From a checkpoint of a small transformer trained on Wikipedia: vocabulary 8192, a variant of SOAP for these matrices.
Each number is 128 + 24 x the weight over its row's rms, rounded and kept within 0 to 255. Layers, rows and columns count from 0. The size above them is the row's rms in percent of the matrix's.

# layer 2 MLP down (transposed), 512x192, rms 0.116, rows 143-159, columns 0-63
size [ 85 102 112 106  97 100  92  80 107  97 116  85 107  84 108 103  89]
[[124 172 125 142 138 128 114 152 117 152  63 150 128 136 128 165 189 156 149  63 143 164 126 149 104 145 125 130 159 133 127 137 113 147 103 107 122 160 112 129 174 171 131 119 170 116 101 164 111 149  83 143 123 158 144 131 101 133 115 119 115 109 130 131]
 [165 132 119 120 125 105 123  94 144 100 150 118 145 125 126 165  90 161 108 133 140 130 159 141 102 176 128 107 163 164 106 150 148 166 152 127  88 128 105 106  88 146 123  96 178 124 139 103 167 108 127 149 155  97  69 120 109 133 103 110 119 121 114 101]
 [153 145 124 130  96 153 122 137 155 124 101 131 117  95 113 158 141 101 132  95 160 125 134 123 157 129 102 117 164 159 101 144  95 113 121 102 133 117 117 150 151  83 113 139 143 101 155  95 140 120 125 100 115 115  96 142 153 129 143 117 112 159 123  99]
 [157  94 170 130 102  94 112 149 142 135 104  90 141 131 128  66 161 143 140 137 139 107 139 156  99 125 135 146 122 197 130 131 134 157 138 126 174 145 162 181 100 108 128  90 170 119  88 156 140 150 125 117 118 124 123 130  84  83 137 118 128 123 140  81]
 [ 78 114 143 134 110 131 157 130 105 127 133 122 131 132 100 106 128 151 154  94 146 142 107 107 170 135 173 125 140 162 113 104 138 174 122 128 165 121 150 120 149 113 117 147 125 130 133 114 131 100 131 117  97 137 119 207 126 121 157 145  97 139 150 131]
 [110 122 112 121 101 177 106 140 149 143 156  84  89 180 153 181 115 140 127 145 129 106 160 145 114 107 125 116 113 117  86 145 107  92 176 147 110 118 164 121 153 126 162 148 109 166 119 135 122  98 135 142 106 133  98 142  99 140 153 152 132 160 155 103]
 [117 111  88 111  88 143 111 163 116  78 104 159  80 120 182  91 135 106 130 156 134 164 143 108 131 104 136 162 124 123 112 109 128 109 167 155 129 106 129 146 136 179  63 162 123 117 128 175 103 151 111 126  99 146 128 129 141 112 122  99 101 118  99 130]
 [159 149 129 106 132  69 133 131 130 148 143 138 139 137 123 134 151 127 110  92 119 134 141 118  76 142 128 137 112 140  99 146 119 138  54  71 149 195  96 128 105  99 149 125 163 162 127  95 154 153  92 120 125 131 138 109 119  77 112 168 159 123 181 138]
 [159 111 160  99 131  93 152 103 144 106 140 107 110 179 148 160 129 113  90 132 149  73 132 155  92 153 114 114 130 139 123 165  78 106 118 140 111 114 132 149 115 115  55 121 118 165 135 121 111 143 119 117 141 174 146 122 129 141 108 131 173 118 120 103]
 [124 142 137 127 114 129 111 124 139 161 115 154 145 144 103 158 134 126 151 137 176  98 133 159 132 129 166  92  95 136 136 125  92  76 129 146 129  90 114 107 110 175 101 132 129 142 121 141 122  55 154 142 124 112 132 156 154 162 114  67  77  59 151 112]
 [121 115 138 101 128 137 119  59 153 104 160 165 136 151 131 112 140 108 153 152 112 162 146 164 145 148 155 100 149 146 162 105 181 140 138 159 106 128 132 108 131 145 125 140  98 136 145 127 120 128 158 133 140 129 135 120 134 168 123 118 110 111 163 167]
 [110 130 187 146 135  69 130 107 124 138 180 123 115 130 137 171 117 108 126 134 138 113 138 156 147 136 123 166 145 139 155 131 136 155 133 110 113 164 186 112 100 107 133  91 148 138  86 130 179 146 123 164 152 119 101  94 122 135 134 180 128 135 103 144]
 [100 126 125  94 136 113  84 130 145 128  96 123 139 100 137 134 135 144 142 148 163 134 139 147 106 116 148 129 125 115 101 138 133 135 155 128 109 151 112  80 121 101 147 168 190  76 157 111 157 152 181 145 110 104 113 181 149 132 153 157 106 122 151 123]
 [180 102 164 163  96 111 117 129 134 167 125 125 105 122 165 167 130  95 147 157 164  98 166 150 112 147 115 149 114 133 144 105 123 136 110  95 163 109 116 140 134 122 129 122 183 105  92 148 192 127 119 105 127 178 111 155 121 109 146 128 122  92 151 105]
 [105 132 129 102 125 156 188 107 141 131 121 104 136 165 109 151 122 109 136 138 119 131 144 122 130  96 173 109  99 147 140 180 147 150 176 131 176 119 135 120 167 103 144 116 164 156 161 100 126 122 115 126 171 142  88 141 129 127 128 151  92 154 147 165]
 [151 143 148 143 153 139 146 118 140 134 162 156 119 133  84 134  97  90 133 109 140 153 147 124 122 128 169 102 150 147 127 151 113 102 179 118 136 114 106 179 138 158  85 101 128 118 157 130 117 159 132 170 158  97  91 164 120 115  77 100 164 145 122 129]
 [119 169 133 155 151  83 105 119 135 153 133 126 139 136  87 127 125 130 130 174 127 137  77 118 130 169 128 121 143 127  99 100 135 139 131  98 130 159 174 134 131 128 147 160 119 139 120 117 149 134 137 102 186 127 130 167 123 110 156 104 146 110 104 159]]
# layer 2 MLP gate, 512x192, rms 0.139, rows 144-159, columns 0-63
size [101 111 100  99  96  98  96  96 100 113  89 102  94 100 102  93]
[[137 109  98 126 110 126 143 142 128  70 121 154  79 122 141 131 113 152 111  97 135 149 153 162 126  99 109  73 127 148 107 117  84 130 117 112 160 106 132 124 117 137 144 122 140 136 123 123 127 154 156 114 154 175 127  98 116 147 144 134  92  84 116 154]
 [160 105 128 148 122 102  59 138 118 107 133 124 143 119 151 165 139 178 101 141  92 127 126 128 147  95  98 136 106 166 130 128 102 108 117  99 177 125 128 103 122 135 110 145 126 118  98 146 161  65 137 120  97 137 131 130 134 147 114 113 134 108 121 104]
 [ 71 133 116 118 111 135  99 132 146 107 158 130 114 118 114  83 114 142 127 122 149 158 110 173 124 159 130 124 148 124  97 151 155 165 103 139 148 105 104  96 148 102 138 147 102  90 111 130 150 111 157 123 172 128  85 148 140  94 143 130  91 106 109 159]
 [110 119 132 127 160  98 131 129  91 128 110 161 117 141 118 107 163 129  96 160 123 172  87 138 128  98 133 137 158 187 120 124 142 125 142 133 130 132 162 122 105 135 116  88 157  87 141 125 135  96 159 171 125 113 158 175 141  93 140 174 102 106 129 108]
 [130 124 167 110 138 103 126 169 117  86 143  89 118  78 174 169 111 134 129 104 109 135 157  86 148 101 153 162 139 106 105 137  72  71 141 149 144 121 118 129 130 138 131 105  92 136 130 139 130 156 120 129 109 137 153 136 114 150 106 162 176 121 141 135]
 [127 120 128  84 127 107 133  86 117 130 139 129 134 132 146 102 123 111 125 159 114 151 133 140 148 170 142 139 131  69 177 123 133 123 122 125 147 114 153  96  85 122 136 142  99 136  96 147 111 154 100 118 132 149 108 130 163 110 171 102  76 115 158 107]
 [ 72 109 125 129 111 141 112 102 152 107 156 143 125 102 144 128 131 102 131 109 129 145 144 117 108 124 136 152 127 111 132 153 125  96 174 166 107 127 130 145 126 115 112 145 113 158 109 110 106 121 163 112 210 142 159 129 127 164 135 127 100 129  85 116]
 [166 130 151 145 147 131 147 164 140 133 106 141 146 166  83  94 149  99  80 121 133 146 126 141 149 137 148 136 144 172 107 141 101 150 134 135 124 117 105  82  85 168 103 115 117  93 140 119 115 127 135 157 137 115 147 128 120  99 122 138 145  96 100 118]
 [101 142 119 126 137 108 135 102 121 131 121 119 109 151 163 177 117 126 120 175 132 134 124 178 144 138 185 116 143 105 165 130  93 100 130 102 112 130 160 134 104 138 173 133 109 109 115 158 166 123 124 106 114 120 102 134 148 131 114 140 114 135 146 113]
 [152 128 156 148 140 132 116 150 131 104 121 159  94 131 163 100 111 139 130 134 107 108 133 146  92 103 133 115 114 131 146  75 155 102 129  74 118 124 127 123 120 166 163 140 156 118 132 121 137 128 166 153 125 150  62 111 111 173 149 117 146 143 124 109]
 [126 115 148 115  69 136 126 126 160 103 123 105 106  80  95  97  74 132 152 146 124 101 139 155 184 168 132 135 103 133 135 126 133 160 163 158 125 113 129 126 133 107 149  91 152 108  93 114 113 109  93  89 144 153 110 134 117 140 150 162 132 131 134 155]
 [117 119 132 133 152 128 101  67 156 126 163 104  82 122 176  87 127 126 148 124 137 130 127  93 121 112 150 109 141 150 136 129 107  97 144 137 152 147 154 115 156 173 153 132 129 145 129 111 128  97 123 109 130  95 115  64 161  88 119 113 150 122 128 182]
 [140 111 113 136 136 152 126 104 167 114 102 119 148  96 139 126 185 147 143 141  97 106  99 170 136 118 125 129 106 103 143 129 139 137 160 142  90 135 124  97 144 152 119  95 107 137 117 113 115 160 151 118 136  93 140 119 145 114 129  72 166 165 133 107]
 [129 107 102 124 137 129 163 154 145 150 133  82 133  97  95 159 104 108  88 132 126 117 139 118 115 136 134 106 145 136 114 148 151 154 134 124 143 109 133 132 104 157 170 142 157 144 135 140 115 174  70 117 114 122 145  90 167 147 115 126  86 134 142 136]
 [ 91 173 126 124 144 136 137 130 136 102 131 103 127 135 162 117 136 127 146 123 162 125 150 100 114 137 149 126 176 117 122 148 150 126 164 116 149 140 151 141 115 116 103 108 140 109 120 133 133 168 124 113 100 105  94 108 119 145 152 149 153 108 151 192]
 [116 129 116 156  66 126 162 122 134 157 138 124 123 174 114 116  76 163 102 167 114 104  94 105 119 129 144  96  79 115 165 125 148 127 144 143 162 103 147  99 124 109 147 107 138 109 136 137 145 135 154 154 162 113  93 138  90  84 148  64 115 142  98 128]]
# layer 2 MLP up, 512x192, rms 0.143, rows 144-159, columns 0-63
size [103 113 102 100 100  87  92 101 102 118  88 104  92 113  99 102]
[[132 105 119 166  99 135 121 100  93 109  87 114 125 143 122 170 117 133 127 130 128 138 123 160 108  96 125 111 128 138 101 129 103 108 118 110 143  92 116 144 140 113 165 153 137 121 129 145 133 151 150 120 170 226 101  63 153  73 193  87 125  85  90 151]
 [132 111 136 141 150 110 133 171 115 122 143 152 103 116 180 135 105 171 134 102 105 146 137 139 136 121  63  89 153 156 152 121 103 145 103 137 176 115 125 114 126  86 107  82 121  79 138 153 104 115 153 117 163 147 131 121  89 136 178 129 119  96 139 137]
 [135 143  87 124 161 125 116 155 152 114 135 154 137 130 115  98 111 177 117 115 148 138 141 153 142 157 147 131 125  96 117 106 103 152 134 114 151 107 120  79  72 131 139 106 138 137  95 112 124 121 133 131 170 135 114 134 113 144 140 109 138 135 121  92]
 [101  87 109 117 129 122 120 137 136 159  82 169  99 168  86 110 113 118 122 139 127 106  75 129 161 111  84  93 170 123 138 147 135  97 125 194 125 120 115 136 142 152 129 141 131 123 144 124 153 141 135 167 143  83 146 116 120 132 171 154 130 127 123 179]
 [138 123 160 149 111 161 122  82 135 115 110 151 106 118 139 145 105 142 151 128 124 113 130 144 117 153 121 148 141 178 127 133 161 157 135 132  85 148 162  94 120 125 130 127 147 126 125 121 130  91  71 125 165 142 106 109 158 131 188  58  85 133 118 152]
 [129 137 151 179 145 114 107 128 110 189 129 125 159 117 106 144 112 180 116 141 121  70 115 138 118 139  98 108 131 163 143 119 126 136 120 125 134 181  96 188 156  87 131 124 155 102 155  89 129 128 173 123 149 102 176 142 110 106 101 135 168 155 145 123]
 [ 75 122 149 142  96 158 129 110 141 133 153 128 134  92 166 125 106 113 146 117 112 128 163 114  88 110 110 124 140 109 141 127 124 137 175 156 110 119 158 173 176 146 116 152 130 146 117 133 108 120 152 117 152 109 134 147 138 147 136 115 134  99 105 134]
 [134 137  87 138 154  95  99 149 185 104 132 163 134 143  86 136 172 134 127 128 116 114 111  87  96 124 116 109 149 158 106 122 148 119 129 104 158 162 166  98 126 143  97 133 114 162 151 142 138 146 130 149 175  89 109 116  57 119 142 131 144 158 125  96]
 [151 167 140 121 127 130  98 122 128 119 118 139 126 160 122 103 148 122 135 211 132 164 125 132 104 134  88 137 142 130 128 101 136 148 126 119 153 171 147 135 110 168  99 100 170 187 109 134 121 147 164 132 163 126 161 144 145 136 119 136 112  82 136 135]
 [125 123 103 129 116 117 177 122  99 113 121  85 163 132  95 112 114 140 111 112 155 121 140 194 142 123 125 143 138 119 136 155 109 116 148 128 149 135 180 137 142 175 112 100 106 129 129 100 123 136  83 164 145 153 137 121 123 131 142  93 156  97 112 136]
 [ 96 108 139 116 101 142 140 163 129 139  93 103 143 156 115 117  78  94 132 141 146 100 139 147 122 130 111 140 115 127 134 118 118 152 106 192  85  88  90 125 169 128 153 123 143 115 131 107 114  99  87  94 110 146 120 141 138 137 130 152 117 103 143 121]
 [ 99  84 165 123 161 120 126  93 121 107 120 109 110 139 146 115 144 104  95 132 153 104 110 109 103 148 149 125 106 126 129 191 157  98  78 153 144 133 106 146 165  94 126 134 100 112 120 168 160 133 121  80 120 109 132  97 206 115  98 142 157 112 149 156]
 [100 141 100 127 138 108 126 105 131 149 135 120 155 124 141  98 157 163 122 135  68 119  89 129 111 106 162 142 145 107 143 115 155 141 142 126  95 171  88 138 125 122 146 137  86  84 146 165 140 137 146 157 127 113 147 132 137  91 121 114 132 149 129 122]
 [101 155 168 141  99  73 112  68  98 118 142 127 123 128 184 120 128 156 135 127 116 159 162 129 153 143 134 107  99 119 119 165 150 137 143  83 149 166 118 129 149  79  90 155  99 105 127 123 136 130 114 127 109 105 128 135 140 104 118 140 186 126 155 125]
 [153 102 114 121  98 159 140  97 126 125 127 133 128  87 119 126  88 131 132 127  93 100 133 140 108 101 141  93 116 188 103 111 131 120 147 158  88 133  95 145 144 100 157 115 109 133 112 139 167  86 142 110 152 133 149 146  98 113  89 120 111 162 112  88]
 [138 143 159 100 123 117 135  77 124 124 119  96 116 163  97 147 110 126 118 161 142  76 113 129 138 107 167 146 117 126 175 144 111 126 135 121 125 131 180 133 149  83 120 148 115 121 156 178 183 116 125 104 161 133 148 151 115 158 125 132 140 175  90 115]]